Part of a small language model's weights: shifted keys, an embedding shortcut.
Each number is 128 + 24 x the weight over its row's rms, rounded and kept within 0 to 255. Layers, rows and columns count from 0. Numbers have three digits each. The size before them is the row's rms in percent of the matrix's.

# o: layer 6 attention output (transposed), 128x128, rms 0.388, rows 66-118, columns 0-127
# v: layer 6 attention value, 128x128, rms 0.281, rows 67-118, columns 0-127
o66 123:113092120118108158182141118196141064115140149119096098117145131154108120103138107164161137134155116127160133149108153171130146146094110151099145173120143134085106129122140107154091110150124134128064144146101102125149149135142111159157096169124130135128154102107123130102127100138098129144092120136085141096118123126159146129095110110123129119139139142117144153124074095167143097097129
v67 110:125143127123106175110111153146160172071144112140112123109143121128106109137175155085169110123135132162145145147175138134142137119117124117128145076134130124124137138120109176109137125141151181130099131168112111107163115161126079154138109180121128136130141152114103131158152046127110098117144142138141102102147125096143121094118153095115139066086125124105115135135117123144135151140152
o67 110:130137140140109152142137060137132126116159109140142141092115148129117132093112154140126092131144160124136112152144155103114145113155124168130127101148122155126169098131143104109183109141090161121115142101132140156180144078129110164118150177102114129157119160097106131135132142146116150107170113116110113120156127106141170121127127164103129118111102165086145093166159161159155119076167
v68 113:150111187118122138147123143155129138184180103143122124095131093092087165107132069145115139122097144138122133124133113105136140157130127120109122153153113101142160119158108098155145114101141111174097120114109140096112106143114126120188091126119100100129127135123129133159139115140119133125113130135177159131120129088135102154080162126209111123090132130090123166110141129161133148130113
o68 112:178173124157116120143162110151102136110145142128130153134140148104158127103134115131100102121116117088164112166132090098116140164107102118096104168136077124112122125163115110164112140114121135167121120135126127085121141109154113142116152087174137120139122089090158106095120174154108143117109119157170153114106068104141113129129141165137090147126104116104084106103125128123154124153175
v69 111:121108138090120122107128141121139132050126080127156121145132141116139101108140144094119130140115168122086122126097137101124147097129105113151120118110127091107166117132153092159178155136107160128143134108155121126145099133132110123166091105161128109127125119109100100113117173128127152105091110144153167107156122096165125071112160111097133127100158157108143131122105107119043116128126
o69 112:174096139163104177139103106108123194113108152104123094165123174123112136121115109127156098167131129083150151145107162153152091100112118161123120158106146139119160159159128140174186140135147135113093141102151098113085137132115078164109118132120134105113151149141142101116127101118141152082158101137111172142129138120114158116104111102125135116162113113117130151143122146152125132133098
v70 098:114112158068131112172149162106128099121102186090140134103116094138124113166127149130112115122151139152076132110151129104105105119118118198148110144159111112083126130172111123125159123108126117145100142086132098125155138106142113102096139124088094145138092109106126129142112148132114108146121085128130146088129118137166142144138109110142122145186179128145108147168141139135084114109134
o70 104:141099140125139204093087133162120077143134126067091123127127158123108148116133097093123130134120121118103149179092123136113093097103135148110113131123146144118132125107117111101146113128156127130118157133148114111160088145100154134149098157092142128105139134136133141142116101163135114063054139125117130084129102150127125173112168129125160122137163098161112131122139151141166114127126
v71 098:099133146146180116144073118118127117107161098147118154145130114134100115160165100122112116146165165136187127109101145124135124103159162148114106134150190095154091182167151143124143123136169147143081166089097107125145163127144130135135100116125083140124148143120135096133105105126105123133119091153134141142155132132100181139103116116144088103125121104115141130082139107147134129142116
o71 100:145153092167076120128133114108082115129091134115131137099114156145149150168138116068141112179133125119113100155124125131139119121127159123088136153133165120158105095151123163086111155133125141135088112106093101147135096112140139125127143127119114118201164103130106114110092091120139153147121161101141132089124107097118145094150137111131137152087138166090109126096163126129130089160144
v72 109:169098160143144127143112174095143109137159121101142100106150092157167119087089141115169179118166151123123158144156134139101102149126126124117118119158168135120145124146145115139092136113145138139139114168113135177127110142105107168102134137108113114162095179114121091171122145134125117184099147142106132096126150103125127158141120112149115121123173114094085118164085131101158132118135
o72 112:128125147165090111125165131123158093125078167121085138103154131121149126097159083140132132122129133138160109149116104148125152120125133173129138116097136171169163132125131111095138137089146192117170106150114147125205126113154146113130120108149145161118149149179116109125121131185116118141147117160102129151134103110124094151122143090128149129125108092122149075125116087120137122128133
v73 110:140176108163140118130143109151138127106055113100139165126170076103130117095141130178138117158098108138096142121141127147114144094152115136145079128132098126179133148118119112139115094109109118144161126170153098157147132152135100096147112139107134123108103088113144108144154112135162112125087142125155107109114136100160121127137180155107113096134104160152137119161110173119107160142161
o73 112:133111077103155147105134094142170145116127158103142120146111144097103164105111183142158115142122098116135124109126097181134141127121114134154139123148096166127162097125138101130158104135124142129148108132100123103107149093106185157108146116151118073103105121100137120179121144104173142106143150139117128109110087139099142126120153151089174104147116123117165123118108162115114191120131
v74 109:121134134109165143120124095114117123174098073113131128120160166134127138111137125152150143164166078123136110098152129127160143117108120127111124128108134125134126137073125121112093103087126107133124137121078128135130144096169159158110116142121150111170092101143175105099100105127136121057117158122103146107106125134153082164175142078143161127110159124101134125136155157154103135096111
o74 106:116149067119116135125144140123101101118080126103142092115191121168155117110106156127100164086091084125115123153175111142137147147153125132135156112127106153133084133110088108142152115138082129177139152124109117099149151165121169078136137125143159118144148133113155124093135144149118132134117101153129091134124177162113144081110147118139120143131131118119163151119177141133126159113117
v75 120:132145159088090148151129152112086124105100103117127088122128127123158125124087153123099136147116144168146126108113109136147110135155163113170088184097127109144104126169131185148134118161080106137128114155144139112184164124117135163072131135131117160174124102095130138103135140122148117145110100095132170143134126118109121159135082141150121160133131146150124147104081131134083135128126
o75 122:125104164149135109100101127142133171104112128160161066125121107132130154137122122133112148129152096125108130140089145169148146125149099178133107161150125144154150127127115125135132133128130123129100145182112120103159086103109127128141105124089139176084127120125120138154105053129127116111114144138143115154121060111131136132153132152135143179124185080173142155123132149149129097119106
v76 102:127155142169153061103108098144129101140132115104113149176189132144148126155127134146163119124129121124137097108126132134105137129132142130120136098160119108099159130120104098072137132063135117097099118174139154153147121145133157090140153136103081124140164148084117090158107176137114136144157139148125151098124128111149099148094130116141123137094137106132134126144114170102144136155176
o76 098:127101106122131119130105132158119115083118101102106138124105191121145150108120133119118160145135106116113126126099147136141144164138149166125158077156168110165148144112127137121145109139134123170181085096101140087111153151147156149146154117167108116113118116150180163156153182183132135130136124165116166107145121109125120144122132116133090119098104168123166144132116117134130149178092
v77 125:117081124140136166166128168152126155144126137137098142083175154109132174202143136136116133097162165099153140166126128175166046118127138132132135137140105141117126090127114152126144138123131116128108159098122181140125132176140146135075107114134113109156125099162148120121119143115136154104107121147133101131130130092132158089160129116161146087114092113129122132120135144136118127122136
o77 123:160122132167132121132091146161123100149143127141137112124173110132143109169124137114139106104128124150133127124102136140125088121132143149127106140128106105129162120129145080095090104087111143127089119143190169196117126145159151136120123128084132145169138145106162099093128125109053120111090104132119098111115133097127136065161112140116141152095151117135155140122127104136168143154153
v78 116:101111133131166129124137139151116129068136175128115123133166132092144141091120106118114082133112111106111114095137107181131135139127156128118113127111105122104139140129140157145070109105115118109117110141177104114137115137112113134158122188081131148141115113140124099103150111160082082171151139104124127130071111122149132121198144193106120144111103117130129125128081142131126132132104
o78 119:133126170109152126151141137150108188134126105098119132106129093106166181106092128138140145114096152130084138118090136149107121121131144099142125117100086161158137094130118108111096103142117112101145107132099093141144166147104124117157138124094101118098117110125096140141135104082120153168165115152127083074133089121137135140087119115116178105142116103088143086115130108163110152114113
v79 101:128141134119137134099143122117151171089138162132114087135128092136121117156112123146128138146115142087176148129103126114124116095143141145117154108174153126155115109123080150141109115074058147112102144139132135136131156143140114121179137129118100097114100140128143162123143115117143111129052088169137139111192113124092160129136127102187158125110131134114150141123092127143140113146169
o79 105:094107156117115135110127099085115181144102128152143167104093131156122189151092106092092097153131121119156070121166150109125110113115135118138116104115128101132181117088155146164115148084109137147142093143137145117138151119143142107084157106120125092099137137136128104107117157188125123122091149120124101119115135089123147109157144134088110153141144143129120161106159143132125111149165
v80 101:110122145098143149129114089117091102102136151120151138126150108107137138163138117129137126130095146157118146188100123164106161134104107093095140136112164140118156121116106120126091142102174128081147146144181139081118150150183120108077111142130142123129125126074142100164103091140126158142128143131172132118173152125146129098090109137123147160092086104132099123141115109102131093133116
o80 102:142129135133118177104102138163100112176115136091110119107125138132101110103098148165129119111179130136085138101145133113163169163124101139122124127150161129147159143134157125085107138085135087072089122094144160137099160111184082132117136099134139138134105143106101165151132132134116175147131101125140134141134129131172102095074159139137131142150151126133128081108125136117109098128124
v81 107:120117102112121101133127094096121159124079141152162103126191113128128136099153137100157113109150117128128126129064148096107146140120116179150171105125097155088104103124142136154103133137165148149124150146144121109116148126121144115149099100150130137131101139148086117109103104101145141131071152120152122121157181174093118126109135115090123156160183128171129106124099099120137107111123
o81 106:130126103124122154127128118082095169193096124172115147101123102157143128130164149121149123098116150144139125103138151152106115143085135186154135073122143127112105132146165143131133171092124134086162151091144128122105137145118103139117122170188122101111128101165110131132107110132156126106130144115136103151103160123123101136102150103078088114156176097121143111158105107122144128119127
v82 111:124129107112166123144107079142123102128134111113130141143122135120094118110111149132124128137085137094165088097153136144095140134115115146171179097106107134132143091152099100171153102103111107131104105150113146120121079115107168101093130127166146173151149115155111115151099155138111058135115119135152167144154150154129144118141076164168112130132115139111105125167144118125111157129085
o82 110:127146112162125101123109133138112164148109110083123128144101121121133120088157115112082183169147106124099100146152143156124126157122147121099172181143117126126130105131155120150119142160110136134136128123144202148103137150115099111116125160118151156102103139127091146141112110150125098096151138187116128120136157145131097187138117160176125102152147104116160138089120103159139151168116
v83 106:139126129135125164083120103111105084067144161137123118123148124166140148120144140182154121114125128106121127080129143159155117111160110134109153164142171172097093130129193140111156138140182138145117077114140103124152108155096140089113125144145117132094121125115134141102101106141173114161140141160126090138122149120114135114130192094134111158133129104133101152106109104113105149133121
o83 104:187178159144084139096136124125100119140154130147126122107088135150142121108154082165158128136141150131110136082133143153093153120136111129125130089149182140098153121118132113097152120125164112097125128078107113123135123163153153106062141104101132133139134111142135117105118104126159108132102109131152094125165132129159133153140156112137142153090113147099139168143112088139112188097151
v84 103:153140151123158148135146096150106109135118117125127098123082115091163158134142117131131131144125136146145177099125157131144141141120141167158102089130149106179124133113053153131131124081112096120135166079139114113149144148126128109106163113177152106118131163127136087099096193116140142113116105094114165113132145189122097125106115141111117116145120123133122085147110137142091122149103
o84 109:112142142114125134109106161139169143152116158096143138138100155153148131106141171077110146144142110131114120169155107152155138138114104128104125093130137099146099111107113105173087102151150082133116119130135098109123054139166128162102167096112166113126108171119081110130120167131131128115127136141132103183134152153123093102156111125115124136173175108121132128127156144138119105163100
v85 106:120144152156137131112128110093144147097097109094151116119144122134132101168112141140073122132146165114137151128145155137099166085159132141140155105115140155159102122085112159121091147152152114127174106118119131100147158096131190150133122078141154106161143126071153152133148145098134153146121135169160117136148133117166135130122123160069160137116128131135098150121098185136124157126129
o85 108:124105104149121131102132152073124143128099125143165089131150163116072139145103154133134131182147136109139127125141128115145168150132122155132134102108192111164127125148080088113152113045151123132145127153161147133105139135118157117119125116124125102136127123132140137157075120127140135143138145130157144137116133118108134112130097171083165076109141132151080133131111140136123170086088
v86 112:122129078086124175133142104140104175162157121131152144081072126088155124139143117185114118116097092126111128161124141127138119115162160173159144127134150116116122094098133094117107132148149161160137098118101142116148144150120091134135132162110111124161118138134153161118094108152095133133097141161126126070138142156124156127105158131151172171105121134149169135114098152120149149130124
o86 117:129156151139156129100117080104134143174147117154144178102147100142126103142101151125139076122128117138142149123109114122108184110112131151137150130128102080102113094112115101136138141117132108111168101116140124088143128114116094076138147082130079094139109152087150102121130147170146181088076134175126112106104182136127130141131131131133134157117115128118144120153101153129136147147159
v87 108:120087124125161132173104136123142141169151097153109132103098117130142115141131150126134129155159135153106085160139156125116131174123142152180161145170084126107115133121090139122148097103142162117155126092138110101155120143135159105071127165148102120132159115170097153142132191125138108157161135139175157141141132101175123128135143150139112117162138096159097099130143147119148129115098
o87 113:150152142152159097105094146127101111129106105114104115130107112112124132109123117100175164096190135161131134178122133114134115144100126137109162164131102080127128170130123132094156118140141152115145133108161092130122101131131130151134151151092118124149087135116128139139104161140142073120111151162147147149125149137155143115151119145143148112128116142152126085134107087156231146148139
v88 120:128101160132139158122121103097175157147145158097114142119156151140093077113101167135139129171167125117142135117144143131124136108124104156072107115113128079109124107113092112073150126130104147129159128126128090119101110065134121136090130093119134139120134124140142142093150103122105146147123145131164116132113093116092120111111150113166086138143128152130159135113100122207112101138165
o88 121:123124056083129147115138151146135155091133100169107134121168156106102171123140146133141100152133117128125115118107106136147111141135151099076108154115127146137122161117118094117158124131164138141134128108158113125135130126094162134098095148107105106085142139155115109129133139132109142139088113109128129151151174144106125155142153164152111144107138167106110116104186156214136118091151
v89 117:137123152121107130104142098135101147096078117110123109082127155133200103112114131144118110150157161124156180116101077177096120129106099133110092117113173125136143112121163124134143103132119097143109141134083106158147154132107104103097125107083167125112110135131145164116103096134111146137128127139110102123105157149111121122108181090149145132084121116111124136135141165096135111149177
o89 115:111128126113126116094151131125115115131132179139155138126152135152136126143154158179119080097090098099134092104140136137096137172149118147183119096133162128141111122097161085110133111136156150119109133149154101141186158087124161115119130097105170123115115118117120104114126086139121207112127091137107154138143096147126119120136134093120165144105117152132140165089152124114127170139125
v90 095:168170136098147176056134117117103119126139167125113161147127146084118136112148141096142137103152154132154128105142105122131181140174097117148170102143166145181138151140119112147130127117088145103111154106118156151109145141108153124126149141143142122136161167128106112150088097127165120119159154119091122131119116173144142113117159125120098124150138160180143128117116148186112140131119
o90 092:149124084097105105134094124125142112125140134097166133099129144143158094107137134089114114140102180135113112111157128086130137097166139100099153116130170116127147128115109101137125126131131104126144117138116136113118105123052107108081173132160140109125118153145093153088097153125153163121148125148122124130152109175150121135135090118102103130146172142135147127132129066142069091110168
v91 106:145129155151146138116125096115101122134098106104140136161179126138133135102119135136132142115122136160129078126133173182144102111100169138162130108131142143145149100111139131143128114091165134085161125100120092111158139141074155172099140100102108075175120123122117118146111151146088125131101125180130103129150153116092103100127156112129096129136125115113111092153131184121135104173102
o91 108:178143082145093107083145141140165137139096134115136106153157129160134145142142177083141153127126110138148096133146108126132182135096142168186143109137114125150153124165137111117123120095149146093128128169135142073126118159150150130139147108091139145103079167122110134147109134126137109122155140148164120139149148103111119114088107092128119130085114136076159165117136107120155140158138
v92 105:160132115165100113103103162094101182136147093099094139187124113120146147112115072095137121149080093112151139165135109150148134143130080107141137137150108148137097135125125110125101123108121141131106111115097147149112114112140160078100109151071131162118090099134130097093149143125154099106130125123143117120141136113109121168091138160144096145151145108162118134161093140158129148105105
o92 111:124147076161127138116113143157145151101147135143111114113140128174193150085156079138058171119110131142122097124130134119164106119104165121130116156158125123088088134121163169106163117132118120121166085124114114151140159096143150083116137083151155122120135114121133115145112141128119087157128137143134106119129112146129145103117116156085118121121125102148151089155102113095091129151154
v93 111:134086071128163130163153141182118148145125127131132135137075152101147136159116103137169149088137112128182078111115139116121142126136109120101095113119116125151108105101166106122111100146126105115145170129067081114136113109138138126104088155130130104146124179101109106155135106156143144123091106138151121111161120115114116109116107130138128124130189122168136103147137098092155097132142
o93 112:134094144124095137135091124088158117154108149142072120085130121154166105115119158153084110095153079125180126079146109103099131150114113129124096151150111110151100102120140141105090139156116120147165135126121095134111121110136128082085130172140144098163141164111089090137100136152126122120140125091110136128110142108076130155101103127134115123133109121140123131122115096082131108165165
v94 112:120077089122154163140133133109141131137138086093135129131103125127083133144108130122164147081169095120121143115157154128110124150117120112152153062120104106102142144109116100133140151116102152154141108141096121141101162164132124131123195114141121117122108108143186134141112123097092170135132083148108156125132181136157111161122123127144117148114097117136081092149156166124104110147158
o94 112:078125081125175165126114102156198091138117148113112155145139155152126110168131107105093119119153153103155136151105162118130150150119113143143120147125168132154127170142110097126135115131053140129136119142146122119122121151123157115125139130102113131114154134156129100118151142131153124080132143212145141140130197154157117128139141130125122132146114158092133108147117116117167122142094
v95 107:092108133135119138115093120149141151111094112130151114118090152147165122084120133148117131131154114124146136143087142136172146125101175092112096070120151117163173156147087099132151142133103158118091108133118131099135142113137172119144124126167122141117121100143143122077105131126139116117137078121081145088116121090156081164130160117102174117152140169141111126130165091120105129147127
o95 108:107142116117146142100157151101152148093117114096171119151108142142156117156085147109093162129125110126160125136155135119109137072131082139095136155139142143092142105146141134137136127170110125148154137079168093114158139152123135171159120121109142130134166121119111099126080124115137137123145108111117148139141149139149150089146144114130133163147092122111131188113159163136123116130036
v96 101:112133121123146085165122133112142117159104124140111136132095166150150161136154136119160111167131138143123119159188122125162156100117190157147114165117126078147153117128133144152103127155114104153117128149108137106135132131115059123140149139092166172142131114146169141136096155119139163112174135162157137131130126098140096102126126059126125103102167125112134129107116094123169143141109
o96 105:136132133126127109184146143162122114144122122133139093129101128124094168113126125115156153107161117096136167144147111103184114115128141144158114117124108101151117088125173145137142154173120149155128119119109122124197134101142094140167098170102128112179130104088150102097162109147127158099160110157145117089155152153100133123167135118150136192123123163139145141153128145143140147103131
v97 099:107142158113115092125136127163098145125135166113116152126128092127135088092099136106117128134118113143098136136139150077112162132105189140134168188067106102096129139126163112092108120153152119109132156093146143138125113116141125144128114129128121097104133137086122116130119121152109158097110126172175105125158133153164168135123125132122135119094170140116127142158189138074119165148141
o97 096:167111153081149127109127131126098113135145147099113126076166153130116081094114129153153124156103125112122152156137105091113133119101082122142155134128140136148139133154143156100132166119165092143106142151128136116143116139098114141141124164143111123092118087073143161135149110154136145132125112135163142130145155133090163091080169156118127081110163106135121134136081163075142111160113
v98 110:129142152143156130128125158124116102139100154136169132136133132107156129144122095129114090108205164125099169129111094136110114160105147117128117156150135139107102095143158128139172107118138119135140128114134169114112150073125133136095146133147108155174113070145137124163147156138180143110141138168151097119138128163142137079141130110142133146162093152136092118162123182112119154104162
o98 107:142089122133124105104094145136150112149102113135162119130120122106120120132124083121178113110113084110134152107102121127099088125111103150148205132127122121105109171084082088089100085110157141079085107167154146146119122128119139141133126149111167136133173115124130165122117108174120124119129125134130128098115085122162126110125149123125120159126173156169095151160109107128113146130113
v99 105:113136080148125161169124122168154124127121127151099125156092126150123140147121104126149158161151105173100138108123103098139128100184150162173100144127085079175118098132106119120135113131116119124138109092166127130161166135101173140131155130142158153141131108147141139131147155078120123152097150116128084126078119147165146173134132171117130129166128124134095147115137151091151127128106
o99 104:095135131102158147068111135140120119138129122121135123145116109108126140168115095105162137133135132104090081119118130123167149111102089107117148126097118082144143086103113109141136121166125109138177157168126107161124086129122175145179118154159096119157105144091150094163136145100147105113107167124115115156121123088121118132127106177168166144135153108114129127150076111138132145111104
v100 114:127132133096127141140151133098126112101144131120159109138100138123130112131123174105143109074111075108145120157133089133130070098127125177150121170140126108111122110075144134129161097149111108147168125085121132175119113117136098093131140122116149117154121116121177073166123152123152089127122150129099078135098148134146131145083088112128133120139135186146160162140134116122163143143126
o100 113:107108115125118153125105144096123115139121128082167123132138130123121122115172124128098112151113144149172164107062080144152136112133138124155128124130131150110137102072123086140151155143141085138115146147113149163146095121129118075144105135127128134107104109118140123073179143136123085087136101106086122150123139142095120151082098137158177128093146163153137153159091133116138134156135
v101 101:161129093120111095119166157103107134177155111131109136158125145123144150158136161146163133090111125118142135121118143116118162118141118157166150121095112136159120148124106075146150210126127105140081159122156134123134122135147141172151122170117127141122159094127135135098144134140123139116154104120120090162089157122144155111145102092146149101133057163107114139107150152156099122118160
o101 100:134126112143121126110125111190115108102180091146147159131121138170120122147110116122115148114155147137165151150072155122128126087194169095116120135109131124102109081130126125129184142121105093144084106166131131104101160118126137135135138167118170138154137160129135103149178117094099148098145132131142143127103144135161130107146136141128088090165151114143138166128108107102114148097135
v102 109:141110146151154164115150129107070142119136103124137170129095074114067167150139110137134126152132105097121144139113147138167142095132123134140074161140145125125122117130169137123129146132080170179129088121127181100149155145129135136131162145138140139127110119154116121121129093151180153142164157156136144103110147147122140112181113149145112118089144118123118146130151179094124146159140
o102 113:187138135118141145114122100155158100132108095127121145096147096114110115146090096155134126157115099137124130113136128116166126092095101106131118099159152136139110128115102125127133121139102148133105130112140121103135166140103121128115169104107097144143154102125122045132138116131162113122112121190146152111101098182141125110172092145125147137076165150109140118166141138086103137119183
v103 115:127107084143153113148108130137096131154127150122185128122090144129142136157154155120172158148152146139080125170161127117113122093121128110156120103168116155102103133184134124137077145145138088129149127118105130071133134152148112118111135094095154108110120151144108137179107097139130140114081117137095085121138121144134164127168148141098095104082142156147118135127187123114129126136119
o103 110:155102149120170151140131086117137073159124181116105127096147091117115109167129159117149134101103135145149129146145156084159072101115106114123120145140164086149114121142139121102113136095152128112118163136128154098135143146171134108154116153155116116146116159085099153125099136130164145100144137113096153058123126150103084141163125128122141110146108156124159128103105146110113166121147
v104 117:097104135145108142133142116151126135077135129105090114136112124113147119127101107134130152141122121102125102155155194149081158147131126130149154128096126123142080098121124094115116149169132128167128145150156126106078111119157116148113130144095145106143132165146128099073088101134154102161167140112190137124119131138169111100117138135109120107085138147125134118165133132123099180140067
o104 113:114165153117111121135143136143100144126136159130137100108144144096149121088111141163123133121178109114133107124122149168103098095108146120129127163140108142155095117160132103130123158148130107130162113114149128131155135125101090148119137137088125081161136160141094132118122104148119106126134104140199171149121166177128106095079117164127176055109130128125149085122107136110102140093137
v105 106:117066078116166122120149121103093134088108109109161086161168138165109124172101157104116145102120080089098159122160168138137102103082152114129134097106087140117145143115172102109110132142144129145127138105116121146133128133087154131098132150136125093112126122123089134109112147125099186104134128115146142132071125158121147125126140152078118133131122140099130157139142137143145126146163
o105 106:131106138109145140107113118100133134139131114140097094118174114173098130170138126143140107140134153131157186134151164100141116093109162134141134130109148161135093155185152088136132076159128124136143136142112114163126151192150153140134142145122113141091107114131134104173169118103119108120120117130113124122111168142128077115104148101115129073087129084106137162139141104141138156171120
v106 114:161142153142118118131094148123126126139086096087163156102119131106154136151115191110120146094085147103155177133105121136134096112117100141133128097142146105102132149132080126128154152156108115095158158084092121100134126093176122114117132098138114139135142129127104139125137122155142098153123137147130094163106123143130078131111132108169142090095139123154123062168086093134128140110108
o106 111:120122123120137156143139165100159109122092122123170114114109130088143141084157182102122137166102087114148157152107105137135130114134170140095111127134131096101113136136167183109196098118140101080118134134165182108154095096128137125122151101123134130155121157164095132111133128153078139098149090122114139126113122141104105121161137128137105126131117125156142125077153112126166119115100
v107 097:106112120142139106121131159137116106137102112123089104118109141098155120164098130121154119104134099132098127142144122129152089136137123173115143116094078111112142132153087132166156141165133119171128138121088133116122183117113129139152099119133138126097149148101162125118126100111150096138080109107136148098145144184134121100161160154182141085130124158093130162134099092093117192108144
o107 097:088132164129135097130134156124087122176133126110098092088140117116172148132116130113115096123111139120144117150084147122099132079139126153115089141121096146141116101145174087140128076134128129138142118119126151124127111099101133124118138168169137131120135150120130101106104111125115128055111108157119100141139099128113112127150191182135126130154160146114094159139134180079152146145103
v108 104:146093151160136137128143169153143131179121134112144109139124138137137165154144125096115140146099094107146180124152149150104144131109168144135176147119065124107119179108124124158153125159161068125173084138110111153122124121125149134118141109163112180153128144150132159141111158096100169123097132117126121111086132119118106120151114125135131128106096089129151163115156112161120083110130
o108 106:114111181151164127147163150160108129125139107163116096124146164106116119166163135134140133143103140175140172154168117097111094166120134139160118135118138119146111159124106114117161133135120105116164135138118123141104130142130183156161127117117157166125145133084155110121156115131070135146151143169174108118083185116095099164148141164141129136163129132122123109109127087109101110131129
v109 113:181096135136140135116123146140132125116113130125136121144097110112106113123092158176100146112149119131084101074107137121117119146178117093112086135128128112124161169157155105102102109133146189143106125120153172110139128106150114140127089115108128122092103129079144130164131176147140167167121066081132135099162151099123175121150110128143127134101122112118132125143143106135165138153138
o109 115:168081181172097126099118093113161063148115137128121132125138116140139106115095089130140134146140142099121113109114128127120148117136134120110115199166137155145151158174104147076119112105082144122125083119123129115169132154140140159131127089151073116081120078147128098146139137126171143108124119086135148134133107138087133148112144140131128129144137131119085147122128152120140107130112
v110 115:127078115094156119149173185124145157128160136160134134117143168111149073140106102151120146128162113149148139141139159142131142122103126088105123115109138136146132106143137148100138119159107146173151095115100122081111135160158167168118151123125142104138122093109108173104116119090123139117141116166140101156112149143115171148117107151140101132078121128151128119117195087147136143137160
o110 111:116154103125136107121152106088131116107126114208097134129187123127122098190067113155092110098151105149144167129114155088148128120134119105129117190121182146142140106122129144116070077114144115135078155134107116154158141127110122157135109146113148107153111129138113112104119110149121095115090139143168149133109137129121124153109112146102124100119119142140121136107142115148161135143129
v111 109:155112162136156157122119133110146139138132113100134114134120114134101134144128111101144105121151162135111116109109121114118117124142115134172148162146123106097087141099093143145166125161108106098086103129175133085143140118166159132145158115103115118141126132099160110104126124145132137127099167092139067119188116124164097162160131144107154172117113132033098104118116132145095134119126
o111 110:112098146184097175113156181109121132126111153111146132128130167119113160114078108088144138121124132106141077133089184149170110152158106152105151130142118120113134145105083156147145154085105092118107152189128142104129108153105148080134178140152095159129160109127137140129115117116099128142109144128165131134138143104141120129133143159133140136123151144099127094169135139138133162116125
v112 108:113148117168136154153130113108076131139162170140140125087101108125161146108122093150134142130103125100085121123116160118149111130139110142092126182122113134096140147155150101135136100109107107123135090140100110153141107116143116116086106137118165135091142114164111084188124144171117093100137108145107120083147100106129096116106104107069118174099106126146123160153112108112111125132092
o112 110:144162144184122112161135121142121107125134156134159120097114131120112120124136095168150155122073083139090149112088114118126129122105110125140113122164073141122115150122151137129136173110154105168136141075110107135096122142147123127106131102086137092095141149108100149167109155146144128126138145121069132076140158144133125179130140121173172164121108108154136123138100135110110157165121
v113 105:065132108104151115119130142160126119149131085126116098098142090110125163195101158148145101132142144091154126169152147109123146109132134129115110123147143129161152116133135136132150150104139100085108119105166138125131156144158104159145156172130163093123167122142161104117188128158142131145159126113109074103136135129149137137114096149158093168129160141149175133132113118137161165113134
o113 104:114098153139114139157110145120099116140145127073162179115108111087130138129102085105115101096137100163152098133111121137166137107132147134111118116099152134160122080149140136108089116080091111143127113136125091116103115117153126136128127168136168131128091091139126096139156132145123104186110101134112104128106152145167142103144104161153095111074115152173129127124119116132090168106100
v114 103:164117148175143133131134154106126089125162117119140129151137135065115133140107064083096146117144160096135162137092135117163139130116117106102158124090132132115146098172167162135113115083092123135165167161117137128126140139136147137175103136135114128151084119113110112116131177162065140124137114119151101129111152170097157134135120128092107121135153124115136104164153118122128142161138
o114 105:161128130151118130169128151113145147137101133134086125102168151134132089133131104149146118138107140091166110117143139111121111108102136081132125100106104170123101128137134179156094093095109110116112139170094141147117119120142135159176119083127094124130168108154111183129137112134144139094156141146148099132120103154128115094127073079107115112124123112166106095122153090101116104176112
v115 105:148141136129145115133109121122116124100134171117179154121094156138135135115147073077131121107120140137150154145118128127146182134123117102105143130122150137103116141142137135075137102081113172145112138146080115120094142137096113108128130147109135122132083122181144122169064115119105132153207129137143069144124090123133173146100131108125122089141132128129160140134139104119126165135137
o115 103:146159105116149121130145128155148099110137148085141115117126154124160082097183122137127083128157139119135125123152130098133132116092157069147141123138150130102086117106160136116093124125123100164110151114129125178151148126134117144141085109131084097138174143129078155105149122123138164116137155151142111080124092154152145144095134083126153130119110177156129142173159135147120106112163
v116 106:124127133079123166121117095147157126119112186117114128106150166097093140120169102091111129108142138110168116110157102139153138140084129152145097162150154117133147115117157132167116154168098129126117156084094139105130176128152145112152113136158125073135148126133118168102102174131154134112079149138142101135102150156130143143107176111134136109127130155162105112118164113163106145103143
o116 111:171148136085099155113155142103109131140142155102137125142182108127093108141082173093092102112100131089145141111155117120108115115154142114099144146108122096131150122126132116160113136174149103073123144140135147141095096133119146136112135156144124134166102088088089121087118135163103138079115108126166100107131112121130145110141137089090142138113164097140118154154141089175137118138123
v117 109:170116115096088102159123105136119144149133094133115148142157148129129144127121099153127132085101119169097108133160128159160137148146091122146126113074153106126137146132121127135154124135091093108125071160109110109109108104102099113125118049135108130150137140104150152125114125121129138090083118127163150100136151143105130154152138164095144146100172131082130112146160146075131116170136
o117 110:104108097138110132115141136123176141151151198134077100130134109149138102155114134144129150133144145079101143167151141161132155168136108116135098127149148134120159126112092165159098145117145125138161167102167111128113129116110106103166129132148120172135125146089124118098107129122112146092167147158146157139126105165090111177115120145149079131094104110116154134120116161086146141160132
v118 100:141108083099136167137129150138096160162108145134175125136146129102153105176159147164108118112126151147122164134092102093106117138171135130146145091142115099141142130142124142103139121112101092121137148079092139162091133151099106111118137097131138124133137127157125105107097120135159192128153150146169131107151142151147141157111155112099136100163144107111109112114126073126172157103087
o118 100:139134118157172151140101135123132094136095174133181120105139114084144086144148153085156085110146115117146154140167133129153110120118148142134131123100153126072110136099148134098097120128134107154136079144163117153155104108130099114128143155164110114180103137138148094099120125141133165122153133106133100175163137135157090129105140116118116152135134103160105153118110096127146157188145